From a checkpoint of a small transformer trained on Wikipedia.
Architecture: untied embeddings, capped logits.
Training: a variant of Adam for these matrices, 10547 steps.
Each number is 200 + 40 x the weight over the matrix's rms, rounded and kept within 0 to 999. Layers, rows and columns count from 0.

# layer 20 attention query, 128x128, rms 0.164, rows 58-63, columns 0-127
196,252,180,257,202,183,215,183,195,136,168,191,197,183,164,179,222,207,240,145,246,137,213,268,235,268,181,101,259,297,294,207,203,208,174,247,250,223,241,214,148,221,223,104,197,91,80,197,171,209,143,189,209,225,234,187,158,252,186,156,227,197,157,135,192,215,188,186,229,210,194,182,181,121,118,200,232,177,200,178,203,213,203,184,198,169,256,273,170,248,158,170,158,178,169,183,133,225,179,186,327,268,142,113,204,247,155,220,261,205,209,127,263,209,205,200,179,161,222,209,204,197,115,101,224,218,275,189
206,200,159,172,170,245,164,150,257,208,223,215,219,160,230,133,162,235,222,252,248,268,235,212,197,244,186,180,205,326,224,252,245,194,247,179,227,172,211,167,262,170,198,262,235,239,119,214,184,180,236,231,190,227,145,274,197,192,258,215,194,195,190,177,149,198,198,128,229,123,204,183,114,192,163,219,171,220,233,274,160,295,267,174,245,169,226,234,235,127,241,211,179,196,196,136,172,275,183,207,183,213,232,148,232,116,150,144,123,259,248,103,228,260,161,167,196,195,198,172,186,170,249,298,214,256,254,183
197,230,208,210,198,190,212,197,128,184,217,206,173,311,190,305,195,113,164,186,179,118,258,142,160,235,242,204,223,147,197,269,193,245,203,189,168,243,169,269,218,186,250,227,210,223,232,154,198,209,187,228,249,248,141,226,263,225,233,166,278,183,171,205,239,150,195,229,222,199,193,240,199,193,269,217,205,204,207,176,246,245,250,284,130,175,213,229,169,98,231,156,255,291,246,235,245,307,179,123,188,168,281,157,257,283,160,195,148,272,206,227,155,165,218,226,165,178,193,156,163,204,243,214,203,264,282,169
194,190,295,144,204,165,258,237,169,269,75,249,213,178,102,205,162,247,269,239,205,224,202,171,174,196,180,195,177,205,138,182,197,259,234,175,228,282,225,163,157,152,243,166,251,204,159,242,240,179,183,216,211,216,134,262,221,198,231,217,155,252,215,299,216,202,152,184,192,277,211,175,151,156,177,224,208,220,246,172,171,210,218,280,199,247,223,176,149,248,245,193,177,252,219,213,238,230,171,201,242,280,279,215,251,139,173,217,200,196,216,234,176,263,213,177,181,174,214,185,168,188,297,179,224,138,129,218
181,237,201,168,187,167,131,147,202,199,255,166,127,218,273,190,211,193,204,315,207,203,203,167,197,218,211,171,207,125,186,200,232,203,131,208,213,212,200,249,262,205,225,109,188,246,227,169,183,298,158,194,178,150,195,153,199,270,192,216,199,212,232,201,219,152,180,247,224,201,235,169,205,211,182,161,269,148,198,284,187,213,175,154,212,183,128,323,172,166,163,263,241,195,239,240,271,254,216,262,166,201,185,232,122,168,164,125,164,262,149,166,209,213,177,185,152,206,97,141,230,227,174,215,165,197,182,196
138,142,99,212,177,280,192,178,178,221,170,176,273,166,227,253,122,211,166,166,166,224,186,236,209,170,238,220,225,150,138,184,195,144,161,293,181,158,242,147,198,227,166,201,103,217,223,204,192,114,148,209,161,163,305,176,160,159,199,213,224,203,163,232,264,183,90,227,221,172,201,212,108,257,136,184,244,239,241,156,162,172,158,227,175,142,212,171,141,60,191,199,215,200,171,254,247,191,210,240,160,201,207,186,137,247,243,191,169,136,195,203,240,218,202,171,203,182,172,155,233,201,140,195,217,197,194,219
# layer 20 attention key, 128x128, rms 0.165, rows 58-63, columns 0-127
238,209,199,205,164,245,167,215,254,146,133,103,207,231,178,163,181,192,150,220,180,210,156,253,271,134,239,145,192,176,215,173,183,312,190,216,193,199,226,189,251,195,185,268,222,228,186,247,199,155,174,262,217,193,249,228,222,217,168,200,167,114,168,240,170,207,245,180,124,166,176,246,242,154,123,244,184,266,269,163,174,193,179,139,237,185,155,176,182,198,191,226,180,244,200,209,188,198,182,132,140,220,188,189,159,219,245,208,181,123,230,219,267,131,186,182,166,203,280,175,189,209,226,144,162,253,193,227
117,234,142,211,182,180,193,178,149,224,139,224,160,182,200,180,266,202,158,158,327,218,177,282,171,309,188,138,218,178,201,200,256,272,150,110,233,107,140,192,156,224,233,218,189,234,216,247,194,189,223,254,195,189,184,131,215,159,163,292,254,252,175,270,175,173,206,186,236,204,165,225,239,160,186,208,179,190,212,200,143,167,206,99,189,218,216,122,211,235,281,225,185,178,115,226,249,235,192,109,157,218,240,213,135,260,219,182,231,169,236,237,199,237,222,244,178,216,302,211,293,165,191,237,247,175,256,249
198,159,144,106,218,161,231,192,190,222,159,256,176,160,203,170,195,209,187,256,125,187,268,222,254,196,179,264,237,174,204,172,199,162,227,88,162,202,171,226,249,226,213,134,139,208,182,235,180,225,239,249,217,160,154,242,235,95,240,233,239,136,222,197,214,204,174,190,171,268,324,256,236,158,230,236,274,152,195,131,191,142,193,189,231,237,249,197,169,139,170,175,173,142,270,147,257,190,225,230,170,182,202,206,124,157,172,198,140,198,182,171,237,196,159,241,192,231,162,262,231,227,174,241,189,238,195,223
214,248,274,167,157,194,219,190,190,142,275,249,190,188,215,201,141,247,225,135,214,253,212,204,191,147,216,210,185,172,198,247,208,211,255,208,257,248,211,180,165,216,170,217,218,187,148,224,159,146,245,199,196,132,171,234,204,265,82,156,217,187,279,156,184,265,201,204,204,274,170,121,253,132,242,245,231,202,204,229,228,200,159,256,165,214,137,186,230,208,243,136,223,153,159,114,166,179,168,156,192,175,280,246,257,210,204,213,188,207,224,209,201,204,230,206,194,183,129,223,155,192,247,219,209,189,165,155
178,202,208,165,277,218,188,291,196,269,187,210,160,189,222,206,205,192,251,193,176,181,179,136,173,269,233,210,200,158,203,234,143,212,202,219,231,253,171,170,192,242,189,109,155,217,155,191,168,254,274,211,222,173,264,264,258,290,242,195,219,252,185,190,256,67,138,249,139,200,235,141,233,170,191,242,230,223,175,165,222,205,216,252,247,165,221,167,157,272,179,275,162,262,236,193,245,230,147,218,194,247,179,137,124,182,186,240,226,153,193,146,183,189,158,214,219,151,263,178,273,226,193,254,260,175,246,210
146,196,219,175,212,220,133,133,244,241,217,121,227,143,141,252,146,184,183,176,220,258,238,158,229,191,210,190,128,194,216,258,210,205,202,275,251,193,140,201,182,216,171,172,207,205,219,210,184,270,145,183,188,245,163,238,185,148,248,230,243,167,200,144,187,133,150,161,132,199,215,209,170,196,218,183,184,219,201,267,264,209,153,209,186,236,195,144,217,179,184,182,128,247,222,197,112,72,279,253,198,138,274,197,138,211,186,211,231,192,282,212,189,169,190,246,179,265,224,209,179,158,186,228,155,237,157,151
# layer 20 attention value, 128x128, rms 0.124, rows 32-53, columns 0-127
219,226,161,218,143,214,233,265,225,205,219,161,233,232,270,163,110,177,270,194,182,226,238,236,290,157,264,142,178,182,174,113,240,93,202,213,177,138,205,148,212,111,206,140,178,292,254,158,214,198,198,210,194,260,190,252,218,225,221,250,180,189,196,210,160,118,198,237,236,127,189,192,192,264,164,222,250,200,227,177,197,173,191,216,206,226,213,182,272,261,320,219,156,174,178,227,191,190,198,207,160,247,245,162,155,210,168,140,225,198,91,230,203,190,233,181,224,205,212,183,198,245,183,228,231,204,201,284
145,156,176,199,205,253,212,237,215,189,237,189,222,141,214,238,192,165,275,205,178,208,232,187,229,244,207,180,192,212,190,237,222,205,132,174,216,114,203,248,176,183,260,192,223,259,252,165,200,173,183,195,193,186,203,204,140,226,121,238,186,207,208,251,161,197,292,226,151,199,250,156,236,163,168,267,201,266,214,198,175,216,257,154,213,276,169,257,242,158,301,265,137,255,258,204,113,226,182,196,201,224,253,145,179,187,138,255,216,95,232,222,162,268,193,204,283,229,198,202,287,172,236,200,214,273,182,203
247,225,197,214,236,245,240,148,198,231,171,201,142,241,229,210,232,196,161,190,205,159,196,231,164,165,245,179,175,215,215,229,193,235,239,187,219,280,248,204,249,252,235,231,202,222,140,174,189,207,254,197,226,199,225,176,186,179,225,185,157,245,181,124,232,175,102,213,185,157,205,176,183,234,232,191,194,184,196,269,232,160,159,235,182,162,209,234,244,236,182,240,222,158,173,217,239,233,192,216,241,160,213,182,145,200,200,224,205,307,219,158,125,169,166,201,219,190,256,146,196,168,198,190,181,164,217,220
194,185,166,181,242,266,243,183,171,156,131,109,221,233,206,195,196,192,202,258,213,226,195,151,259,190,148,141,229,138,197,235,243,183,240,160,187,199,220,159,158,236,200,273,211,143,219,182,206,178,197,180,258,262,169,207,223,213,270,171,186,259,179,189,271,228,229,130,108,182,234,190,204,213,241,197,192,228,251,244,240,221,214,185,198,167,233,263,159,229,188,195,236,159,249,252,194,212,179,127,267,134,226,226,208,192,232,176,203,283,291,106,216,172,137,209,176,112,223,254,172,255,189,127,177,174,247,210
176,147,225,125,212,214,120,258,219,216,192,204,203,154,292,144,234,194,158,220,214,165,183,196,196,217,228,243,238,171,197,196,168,210,139,160,270,131,164,139,108,241,189,220,243,195,308,316,200,207,178,147,243,241,212,212,221,190,224,202,224,197,209,257,210,203,206,203,203,212,215,237,200,211,200,191,172,199,229,185,175,198,205,205,210,150,226,152,179,167,235,202,215,154,130,191,224,213,216,207,212,247,191,234,177,307,179,197,205,61,173,226,200,206,194,178,188,233,217,227,278,248,166,168,174,99,138,143
208,246,169,197,132,193,199,147,200,182,139,181,166,143,179,184,213,278,171,202,208,220,151,229,266,188,170,194,217,205,201,233,257,219,199,223,199,192,186,241,257,199,173,208,153,162,239,163,207,190,210,206,174,181,194,205,196,216,129,209,198,205,187,201,252,216,176,243,214,235,216,147,182,217,144,178,210,146,187,157,200,172,149,159,270,126,191,202,96,149,188,169,243,229,221,154,231,129,181,172,201,174,226,272,169,132,207,142,164,196,193,195,228,195,170,170,145,188,141,167,166,190,170,215,187,246,318,218
258,214,213,167,188,93,152,184,195,161,214,186,164,220,170,168,169,290,188,227,136,192,179,170,212,132,200,217,224,185,199,247,216,190,184,197,232,265,182,228,242,186,196,176,173,174,228,187,214,184,218,201,223,214,216,159,262,240,178,224,205,101,213,159,177,257,225,212,228,221,158,194,220,261,192,227,187,219,192,229,247,206,161,202,157,244,176,241,138,215,120,168,233,274,223,184,199,161,190,200,171,151,130,212,216,170,233,147,125,210,220,223,199,161,193,163,132,153,152,150,198,168,151,280,196,245,242,247
271,220,193,225,106,194,206,134,168,167,168,152,228,221,111,181,174,261,210,257,259,246,180,247,201,175,165,214,215,175,236,198,259,197,285,207,148,221,149,235,192,212,125,167,210,206,178,227,206,188,148,219,229,173,147,170,202,239,154,171,197,209,222,112,273,191,166,171,236,214,194,219,203,189,270,181,209,116,227,191,214,217,173,172,193,249,162,181,165,273,187,183,226,180,200,171,272,138,205,152,175,147,210,292,219,194,302,148,178,321,228,200,188,156,219,111,137,117,172,178,100,205,198,264,211,235,271,236
210,215,207,209,254,265,283,172,209,241,206,235,238,276,265,197,141,197,233,198,166,209,239,215,244,173,215,200,177,216,194,146,181,152,240,186,161,203,216,186,197,260,231,204,160,211,135,160,204,221,244,184,205,137,209,215,220,193,192,150,162,188,196,158,151,188,218,168,244,131,213,191,109,176,169,175,249,203,202,229,186,205,172,191,160,162,269,254,303,207,233,220,96,181,208,162,167,272,209,270,173,261,206,174,187,160,212,266,267,200,258,225,191,200,199,222,255,178,121,263,239,188,171,185,222,236,176,216
194,191,172,224,198,207,283,177,168,183,215,164,223,255,240,227,173,192,197,214,214,211,212,163,190,257,182,194,200,220,204,255,251,230,220,177,119,183,261,242,143,149,237,169,233,272,145,204,186,218,225,245,216,185,229,196,167,166,195,196,209,201,197,193,182,207,212,184,238,143,267,199,241,187,236,201,225,249,213,212,191,173,239,203,155,237,206,209,241,98,209,185,114,167,179,227,176,251,191,238,173,154,242,208,195,131,211,177,204,232,158,159,203,185,220,158,241,214,190,200,223,228,297,173,231,231,147,165
164,178,169,227,182,231,127,213,222,185,207,216,195,139,248,210,223,209,172,154,207,243,228,185,252,210,234,163,216,163,184,144,187,215,207,177,122,153,230,208,185,150,178,132,180,218,195,207,221,238,270,178,122,162,207,248,214,205,171,221,165,160,206,182,184,204,221,241,280,218,189,205,169,190,179,222,201,166,205,131,196,257,238,161,212,179,133,162,238,303,257,258,226,241,196,188,160,262,201,215,191,216,181,196,208,149,166,253,154,188,86,269,221,208,157,190,270,82,181,285,239,222,243,147,218,169,183,266
202,238,218,250,226,217,215,185,216,207,230,218,174,262,187,208,240,135,219,199,170,199,212,183,198,218,237,227,211,246,202,222,163,211,214,258,224,244,233,226,202,184,235,153,218,236,117,156,205,241,235,198,196,193,240,194,170,182,215,199,192,218,191,147,185,187,122,296,232,128,160,181,191,247,241,272,197,211,178,294,231,147,176,221,157,201,195,206,278,263,186,180,201,202,212,163,218,197,188,141,213,143,232,258,206,196,193,226,219,312,302,257,150,155,190,254,221,199,258,148,179,183,163,151,213,233,173,221
205,202,176,172,222,169,273,205,263,229,190,210,222,165,203,165,205,212,201,149,225,264,225,197,187,257,208,194,164,177,203,118,179,176,187,195,229,159,167,172,249,219,214,233,199,262,222,178,196,266,181,199,267,207,169,173,179,198,204,147,214,256,176,151,199,205,177,210,190,194,228,133,138,185,241,177,168,204,184,226,236,207,172,171,152,263,227,229,197,179,181,245,170,124,255,160,222,261,204,192,234,252,229,188,132,192,205,189,198,207,201,190,161,217,216,169,240,160,215,190,240,175,211,175,200,209,138,217
191,231,210,215,197,207,185,170,193,191,186,238,292,190,184,189,176,242,262,182,238,193,258,241,243,247,189,223,282,187,216,175,189,247,168,145,140,205,90,228,178,242,118,226,217,225,218,178,193,222,156,201,130,176,121,147,160,160,165,177,213,262,212,155,245,197,237,231,158,200,179,274,212,170,218,128,209,126,171,207,159,156,235,203,210,171,212,81,253,166,184,195,118,177,237,146,138,109,232,229,234,203,241,237,186,213,241,217,246,180,169,234,199,197,226,90,226,159,152,251,298,98,164,182,248,226,157,167
181,206,192,198,259,209,198,241,203,166,205,232,145,282,289,175,213,177,160,219,181,288,248,188,230,196,227,178,236,152,197,253,193,210,172,214,162,191,213,229,202,160,207,219,194,180,147,150,191,254,219,209,116,224,223,152,226,171,227,176,162,189,179,128,175,242,211,212,261,180,159,248,195,181,253,270,245,188,209,224,241,256,213,216,137,190,180,248,230,266,216,167,232,182,182,209,208,199,181,224,161,211,168,246,194,164,163,223,231,198,175,230,187,180,199,216,236,167,195,215,266,259,241,170,217,182,131,195
230,216,155,195,183,197,216,200,199,217,259,163,250,213,164,210,195,216,181,216,132,133,209,178,201,101,226,220,187,118,200,225,270,188,248,209,205,181,270,217,128,199,186,214,134,216,228,253,203,187,148,184,192,238,201,198,224,231,211,201,191,236,217,194,212,194,228,179,187,242,156,189,236,202,225,239,230,157,176,170,202,207,206,185,223,163,223,255,105,169,209,138,229,153,165,224,232,248,199,169,224,152,238,210,197,191,224,132,278,179,258,159,175,237,181,213,125,232,243,252,143,225,186,262,201,206,182,237
213,153,221,162,199,171,187,182,199,166,156,195,243,184,254,151,225,270,157,226,219,226,167,236,243,148,137,216,174,148,206,143,194,181,207,211,151,226,223,182,128,208,133,237,190,168,257,219,197,194,210,198,213,204,171,211,255,245,228,176,191,205,212,171,274,209,167,169,205,240,233,206,171,223,210,130,192,244,191,177,203,232,174,138,196,151,286,208,135,158,177,181,209,163,175,147,241,243,199,156,264,204,202,226,149,246,277,190,255,190,210,162,248,191,173,124,124,158,163,231,117,209,145,201,173,236,208,148
183,191,201,160,197,271,213,185,216,221,109,182,205,247,259,160,170,220,177,217,215,257,181,250,335,193,135,177,193,266,198,196,205,160,203,218,176,234,185,137,144,237,145,223,137,160,196,201,195,216,184,136,216,202,164,230,279,188,209,171,196,157,174,154,236,214,141,186,208,163,221,265,143,263,198,161,232,151,199,202,193,230,202,192,215,80,290,164,169,228,190,134,186,112,129,163,213,180,197,204,216,233,215,248,205,228,199,226,291,160,224,181,219,163,171,208,179,154,169,194,155,263,199,159,243,136,279,160
148,228,184,220,223,166,227,227,211,141,145,187,257,184,179,191,218,175,183,164,205,248,214,166,183,297,227,166,167,221,159,187,156,182,209,230,223,148,257,168,232,141,266,125,186,209,149,216,212,214,207,205,205,210,194,187,217,184,232,203,226,186,202,239,191,226,162,190,202,196,240,206,193,211,225,217,180,270,175,257,189,231,220,166,180,222,229,179,270,205,214,218,179,155,265,196,156,253,207,199,156,265,119,214,246,205,201,205,210,243,161,260,278,147,242,253,238,249,243,149,219,227,221,163,230,232,174,196
143,127,175,161,260,204,213,189,224,241,221,187,262,195,240,162,194,218,184,180,174,173,190,135,208,192,202,157,159,277,182,166,167,149,156,214,237,205,221,148,141,229,226,191,172,258,255,228,193,226,241,152,222,181,169,209,162,219,209,222,163,147,200,238,205,182,184,229,167,174,240,192,226,263,193,188,204,224,198,253,163,272,245,146,157,192,232,262,255,201,204,225,171,188,187,206,117,265,204,241,215,203,202,142,227,268,166,280,274,155,206,183,201,206,204,233,273,223,226,168,216,255,226,169,224,174,199,146
158,131,181,182,196,209,200,165,198,177,203,206,129,182,208,228,222,238,142,219,184,242,171,166,185,224,275,158,126,238,196,185,168,173,201,245,273,190,204,195,224,175,214,167,194,241,166,269,211,220,268,223,213,114,212,196,147,214,149,206,186,172,214,162,177,201,245,202,301,212,219,157,240,183,279,208,178,204,186,255,195,245,182,169,155,270,174,282,239,260,241,225,208,170,228,242,191,207,204,246,154,193,205,175,234,223,204,201,185,188,228,236,149,211,189,201,260,176,234,159,188,201,251,260,220,134,222,165
251,212,194,226,187,219,197,181,231,161,80,236,210,179,237,184,159,274,224,177,248,110,252,233,210,129,163,208,252,153,205,184,180,227,187,210,191,207,250,179,195,212,181,233,187,178,267,105,213,193,220,217,209,226,155,187,224,289,217,187,176,168,195,183,184,218,139,214,162,227,175,204,163,277,192,224,227,150,165,195,225,260,214,196,201,188,202,211,183,185,186,226,178,254,156,192,188,271,181,246,227,130,180,205,129,175,196,181,184,201,259,156,159,186,192,100,143,175,183,193,136,199,178,224,167,239,173,298
# layer 20 attention output (transposed), 128x128, rms 0.129, rows 32-52, columns 0-127
234,207,177,217,222,194,174,160,196,212,187,237,178,242,185,190,213,213,217,237,214,268,143,236,230,181,148,295,218,169,262,242,187,288,215,193,152,226,209,219,278,211,140,248,151,146,233,236,261,257,193,211,134,187,208,185,147,138,235,187,207,240,235,175,208,157,229,174,161,245,247,183,225,113,253,150,143,213,139,192,202,204,221,196,203,280,155,175,166,111,185,144,214,233,197,244,172,282,214,157,242,167,217,141,217,212,221,218,197,233,231,197,175,163,216,222,205,259,269,235,238,116,207,160,88,184,197,174
217,312,241,235,263,182,140,186,206,174,220,233,165,220,249,165,221,198,113,209,161,166,227,224,211,225,147,209,152,172,180,145,222,219,252,138,174,200,213,166,216,203,106,175,176,187,137,202,182,195,207,233,165,236,236,221,125,195,287,180,179,154,238,189,249,200,198,208,262,245,241,181,205,204,251,166,195,224,150,141,227,169,169,175,235,248,201,164,191,227,151,194,246,112,177,173,226,201,173,189,183,183,175,305,227,254,289,225,161,212,198,184,218,165,226,207,219,156,158,242,188,193,161,222,73,200,183,188
167,125,220,231,200,220,239,234,188,196,223,198,169,187,211,175,202,171,228,189,210,209,250,194,209,242,157,171,255,181,285,177,209,166,184,180,298,146,161,258,166,206,194,202,178,184,215,199,163,193,194,221,201,240,160,162,192,195,193,206,251,223,192,196,158,220,155,175,177,240,178,263,211,152,174,271,217,169,279,225,195,210,242,240,138,192,238,239,217,227,207,117,165,245,212,216,153,165,176,154,218,197,203,163,185,171,196,204,216,207,193,232,190,211,184,218,167,144,157,192,225,210,181,234,191,196,178,175
157,190,244,170,178,138,127,177,183,241,247,219,170,259,224,192,191,288,168,182,122,220,148,205,162,239,266,216,221,205,263,167,198,191,180,305,226,139,189,282,211,159,235,160,185,195,153,229,118,191,215,131,107,181,243,245,214,157,232,256,180,208,211,203,198,189,142,211,221,245,164,197,195,246,177,229,143,159,221,123,224,220,215,233,189,146,221,183,183,190,193,149,141,238,193,220,193,191,227,175,204,311,201,195,170,196,191,227,238,170,147,233,161,196,245,155,159,266,118,138,271,234,154,232,246,224,223,187
201,284,197,146,190,210,226,215,200,187,200,159,194,221,148,196,177,266,246,216,174,258,196,127,182,237,197,171,198,216,121,176,185,181,203,219,109,232,208,180,234,218,144,227,170,187,213,129,179,259,161,245,166,210,209,252,212,258,192,184,70,201,194,183,186,169,250,182,260,233,210,189,190,188,184,138,260,142,163,188,237,223,178,195,230,195,177,245,223,191,209,251,219,229,245,254,214,219,244,186,165,293,153,181,269,224,209,221,191,214,214,161,239,249,209,277,175,144,186,169,150,168,178,160,281,256,270,197
208,104,194,185,209,159,211,195,168,222,179,208,235,213,198,176,214,210,271,216,177,255,230,187,175,188,219,172,166,199,196,218,179,203,224,225,207,198,131,193,173,177,289,167,201,238,175,189,231,185,179,205,210,183,211,161,253,179,195,190,265,230,96,221,170,218,237,172,200,115,171,234,159,245,219,159,147,242,212,159,164,210,136,231,149,232,209,170,165,190,192,217,179,123,142,175,176,216,203,177,230,219,171,189,196,169,184,249,151,146,130,199,177,174,176,148,178,214,210,205,210,201,202,210,172,188,149,153
181,115,155,201,167,260,197,200,211,217,172,187,252,171,204,198,157,259,225,198,200,219,195,248,197,169,187,140,182,172,194,232,192,204,222,257,175,154,212,209,146,196,282,188,190,260,133,236,175,200,230,262,249,221,241,183,249,124,226,116,250,232,221,213,206,220,209,182,227,154,180,213,224,178,126,171,168,250,203,218,133,236,177,187,239,206,179,161,192,218,181,236,155,185,200,243,219,217,213,238,210,142,254,197,192,215,164,227,179,230,233,225,172,202,184,199,221,239,251,190,170,238,257,217,204,176,131,194
187,93,192,213,242,147,222,184,181,265,144,198,206,201,222,225,235,236,239,155,209,167,212,194,196,157,226,193,172,208,249,239,175,213,200,230,253,156,176,192,214,191,329,211,186,233,239,285,282,180,239,238,195,207,269,252,275,156,215,272,248,203,260,208,134,234,240,184,229,161,181,246,181,211,190,215,144,218,194,198,195,225,187,243,226,163,242,216,212,152,187,195,188,212,194,244,148,235,289,270,225,220,251,193,187,210,123,169,234,149,139,221,188,220,189,162,171,279,186,186,199,201,224,175,122,174,116,224
195,248,235,176,176,187,125,215,211,185,240,266,172,172,183,192,228,187,207,189,217,175,128,198,181,261,136,231,239,244,189,133,174,186,175,240,292,203,197,199,167,209,190,162,169,182,225,199,213,228,177,166,198,237,142,189,104,167,244,233,201,216,224,215,226,223,146,243,156,235,223,263,203,190,303,220,260,167,254,228,142,150,251,235,207,231,163,143,168,179,168,175,238,220,200,215,254,171,193,146,259,154,214,197,228,165,192,169,211,232,214,231,173,213,204,194,219,209,270,243,214,226,200,130,123,207,263,221
209,238,190,204,234,218,167,223,173,214,205,215,163,151,204,171,238,140,190,201,212,136,210,187,187,180,189,181,202,176,253,171,203,187,213,159,194,261,183,228,254,208,215,166,200,205,248,205,214,211,237,142,228,192,254,185,238,179,262,233,177,207,268,251,247,133,154,241,201,218,204,182,228,188,193,258,168,208,227,234,234,166,196,234,288,193,155,209,150,265,200,150,230,217,185,193,160,176,200,203,245,197,226,236,153,206,207,164,229,224,138,210,202,160,201,171,160,231,176,266,183,208,169,218,154,194,194,175
274,302,152,155,186,182,218,229,163,156,158,243,187,265,209,100,170,196,218,209,235,138,197,219,175,203,130,228,191,247,167,260,191,191,250,155,250,258,229,162,247,242,193,217,237,199,234,231,213,220,131,224,170,202,195,161,156,231,237,247,220,252,197,203,209,238,303,155,167,209,210,202,219,253,230,193,180,217,173,160,194,203,217,222,184,208,209,174,213,123,181,179,209,210,236,183,202,204,174,177,253,178,246,232,204,246,220,246,196,204,249,148,182,156,217,169,286,253,207,141,152,205,176,213,246,220,208,145
175,162,168,223,166,228,257,186,194,163,186,207,150,202,194,199,217,196,165,229,200,200,185,252,198,152,176,136,211,165,249,192,207,154,194,157,253,164,186,284,227,149,192,211,180,194,209,229,195,182,201,234,215,243,167,152,163,162,232,166,248,154,195,157,186,219,166,188,143,242,181,176,228,161,214,267,249,223,191,287,181,234,181,199,144,246,234,275,224,212,221,148,158,194,175,211,221,179,147,206,221,131,260,168,194,197,94,203,207,156,225,220,240,199,218,158,198,161,211,226,218,263,214,217,242,261,210,210
204,220,166,255,242,229,202,175,215,204,182,212,222,221,206,176,209,200,220,241,177,195,172,194,178,223,179,244,190,233,248,240,208,219,174,211,221,238,213,190,227,188,141,216,174,181,168,196,232,192,149,198,217,212,194,228,206,146,203,228,165,194,270,224,201,168,168,185,238,249,206,324,187,211,244,203,212,185,209,224,201,176,231,270,188,214,213,152,179,240,202,163,189,222,183,210,216,176,237,205,159,252,149,159,201,218,244,197,198,184,224,194,227,235,143,172,193,170,164,190,177,234,160,140,157,218,202,256
223,210,217,172,162,157,220,208,195,225,135,178,183,143,161,166,174,250,164,206,244,161,154,146,244,195,210,227,135,252,267,224,183,219,235,178,258,224,222,171,139,175,220,166,145,218,246,255,299,183,193,190,246,159,243,210,223,195,155,279,181,168,230,168,163,232,205,183,271,208,269,195,200,216,263,202,296,188,193,146,193,251,169,203,224,191,195,203,157,207,245,219,273,169,153,241,174,235,270,205,221,175,234,274,240,226,196,195,186,213,156,198,192,236,143,207,185,164,174,154,169,178,202,141,101,202,222,212
191,210,190,193,179,257,221,220,151,193,192,235,133,202,153,135,166,207,224,200,257,174,176,202,204,180,148,165,169,245,249,142,224,135,187,232,173,195,238,212,241,215,216,152,174,214,245,221,155,202,165,198,227,199,232,202,193,210,276,179,210,217,198,200,261,219,171,182,180,232,274,131,181,287,213,247,194,251,161,256,176,217,258,236,164,190,201,174,220,157,189,217,180,250,223,236,185,197,187,190,198,152,262,159,186,164,178,209,232,267,279,193,182,190,218,154,212,204,198,175,190,245,168,206,227,254,215,210
212,114,214,194,241,170,194,153,138,210,183,190,195,263,244,236,215,243,247,162,167,278,146,223,227,200,215,157,248,227,171,209,139,170,194,239,190,203,181,170,254,256,248,217,218,133,203,257,138,214,267,209,171,185,206,257,183,231,199,152,210,189,164,178,203,158,194,155,173,175,219,165,155,188,146,202,207,198,223,180,223,189,228,197,231,202,204,183,189,299,212,220,216,220,178,220,181,197,200,233,147,252,192,225,191,226,166,156,169,201,172,219,200,222,259,171,192,188,209,191,263,168,201,170,176,199,180,149
222,213,189,144,196,206,199,153,174,192,218,178,197,256,180,221,174,295,218,170,151,226,171,144,184,251,269,166,204,224,177,233,185,182,175,252,222,195,143,178,190,190,269,233,200,199,209,208,220,187,133,185,212,205,174,227,222,238,177,239,160,226,223,229,184,179,171,202,213,151,155,270,155,243,200,175,189,151,225,199,247,168,201,250,241,198,175,128,220,223,206,207,176,251,162,245,173,201,284,223,193,257,193,196,229,149,160,177,172,183,143,188,164,192,160,221,148,275,246,172,194,211,187,143,235,152,178,183
226,209,243,127,161,107,227,203,153,179,236,215,223,248,154,175,161,244,223,166,191,255,174,159,161,204,222,187,212,217,228,155,147,155,151,277,165,169,132,243,204,151,230,205,153,208,231,168,215,266,138,182,159,189,154,185,218,218,153,239,182,260,127,224,149,193,154,264,160,174,182,207,192,217,221,212,223,194,185,217,155,180,223,257,189,142,216,173,170,143,189,257,193,247,155,222,213,188,238,169,241,235,185,147,235,118,151,222,256,188,155,180,190,180,169,183,153,255,238,216,253,205,167,109,201,219,274,195
218,283,186,202,217,225,191,198,248,212,232,181,260,179,192,226,214,130,155,203,175,187,136,221,204,152,262,265,200,186,167,264,246,212,155,151,188,242,211,270,220,205,155,250,215,222,183,196,176,205,177,178,205,187,190,180,185,211,244,239,174,194,219,221,182,148,191,214,159,187,199,159,272,199,222,201,175,223,193,252,187,149,195,164,168,235,215,198,198,197,185,176,194,246,153,173,233,149,174,223,218,197,215,115,207,163,226,175,212,169,221,183,223,167,223,173,214,217,213,211,152,205,212,165,265,252,223,254
207,334,222,172,162,194,205,184,177,165,283,181,210,233,186,239,198,230,141,211,186,201,190,251,233,255,137,177,226,149,223,239,193,200,173,213,166,185,191,200,212,187,123,272,185,155,181,149,156,228,136,224,163,237,199,215,168,239,227,210,162,222,232,208,167,153,153,250,200,240,148,224,234,181,210,188,267,172,204,203,189,142,187,200,274,143,196,166,197,227,164,186,231,237,192,174,209,145,207,140,191,180,173,185,244,201,254,181,194,232,176,149,173,151,183,200,163,204,204,208,197,213,181,159,197,247,268,210
171,280,241,261,232,242,202,193,226,219,203,152,263,219,192,169,275,201,248,218,219,156,272,211,230,203,136,141,204,119,255,249,259,154,178,205,195,200,214,184,194,245,176,240,189,183,203,194,205,193,177,238,160,275,230,189,189,215,296,198,220,237,325,218,208,211,201,217,171,192,176,234,224,191,157,222,187,219,204,217,182,177,185,217,213,167,241,200,244,205,193,184,205,288,186,145,235,173,217,229,189,187,179,207,211,247,221,200,224,202,223,174,221,213,230,166,221,195,210,192,185,206,167,200,152,210,153,274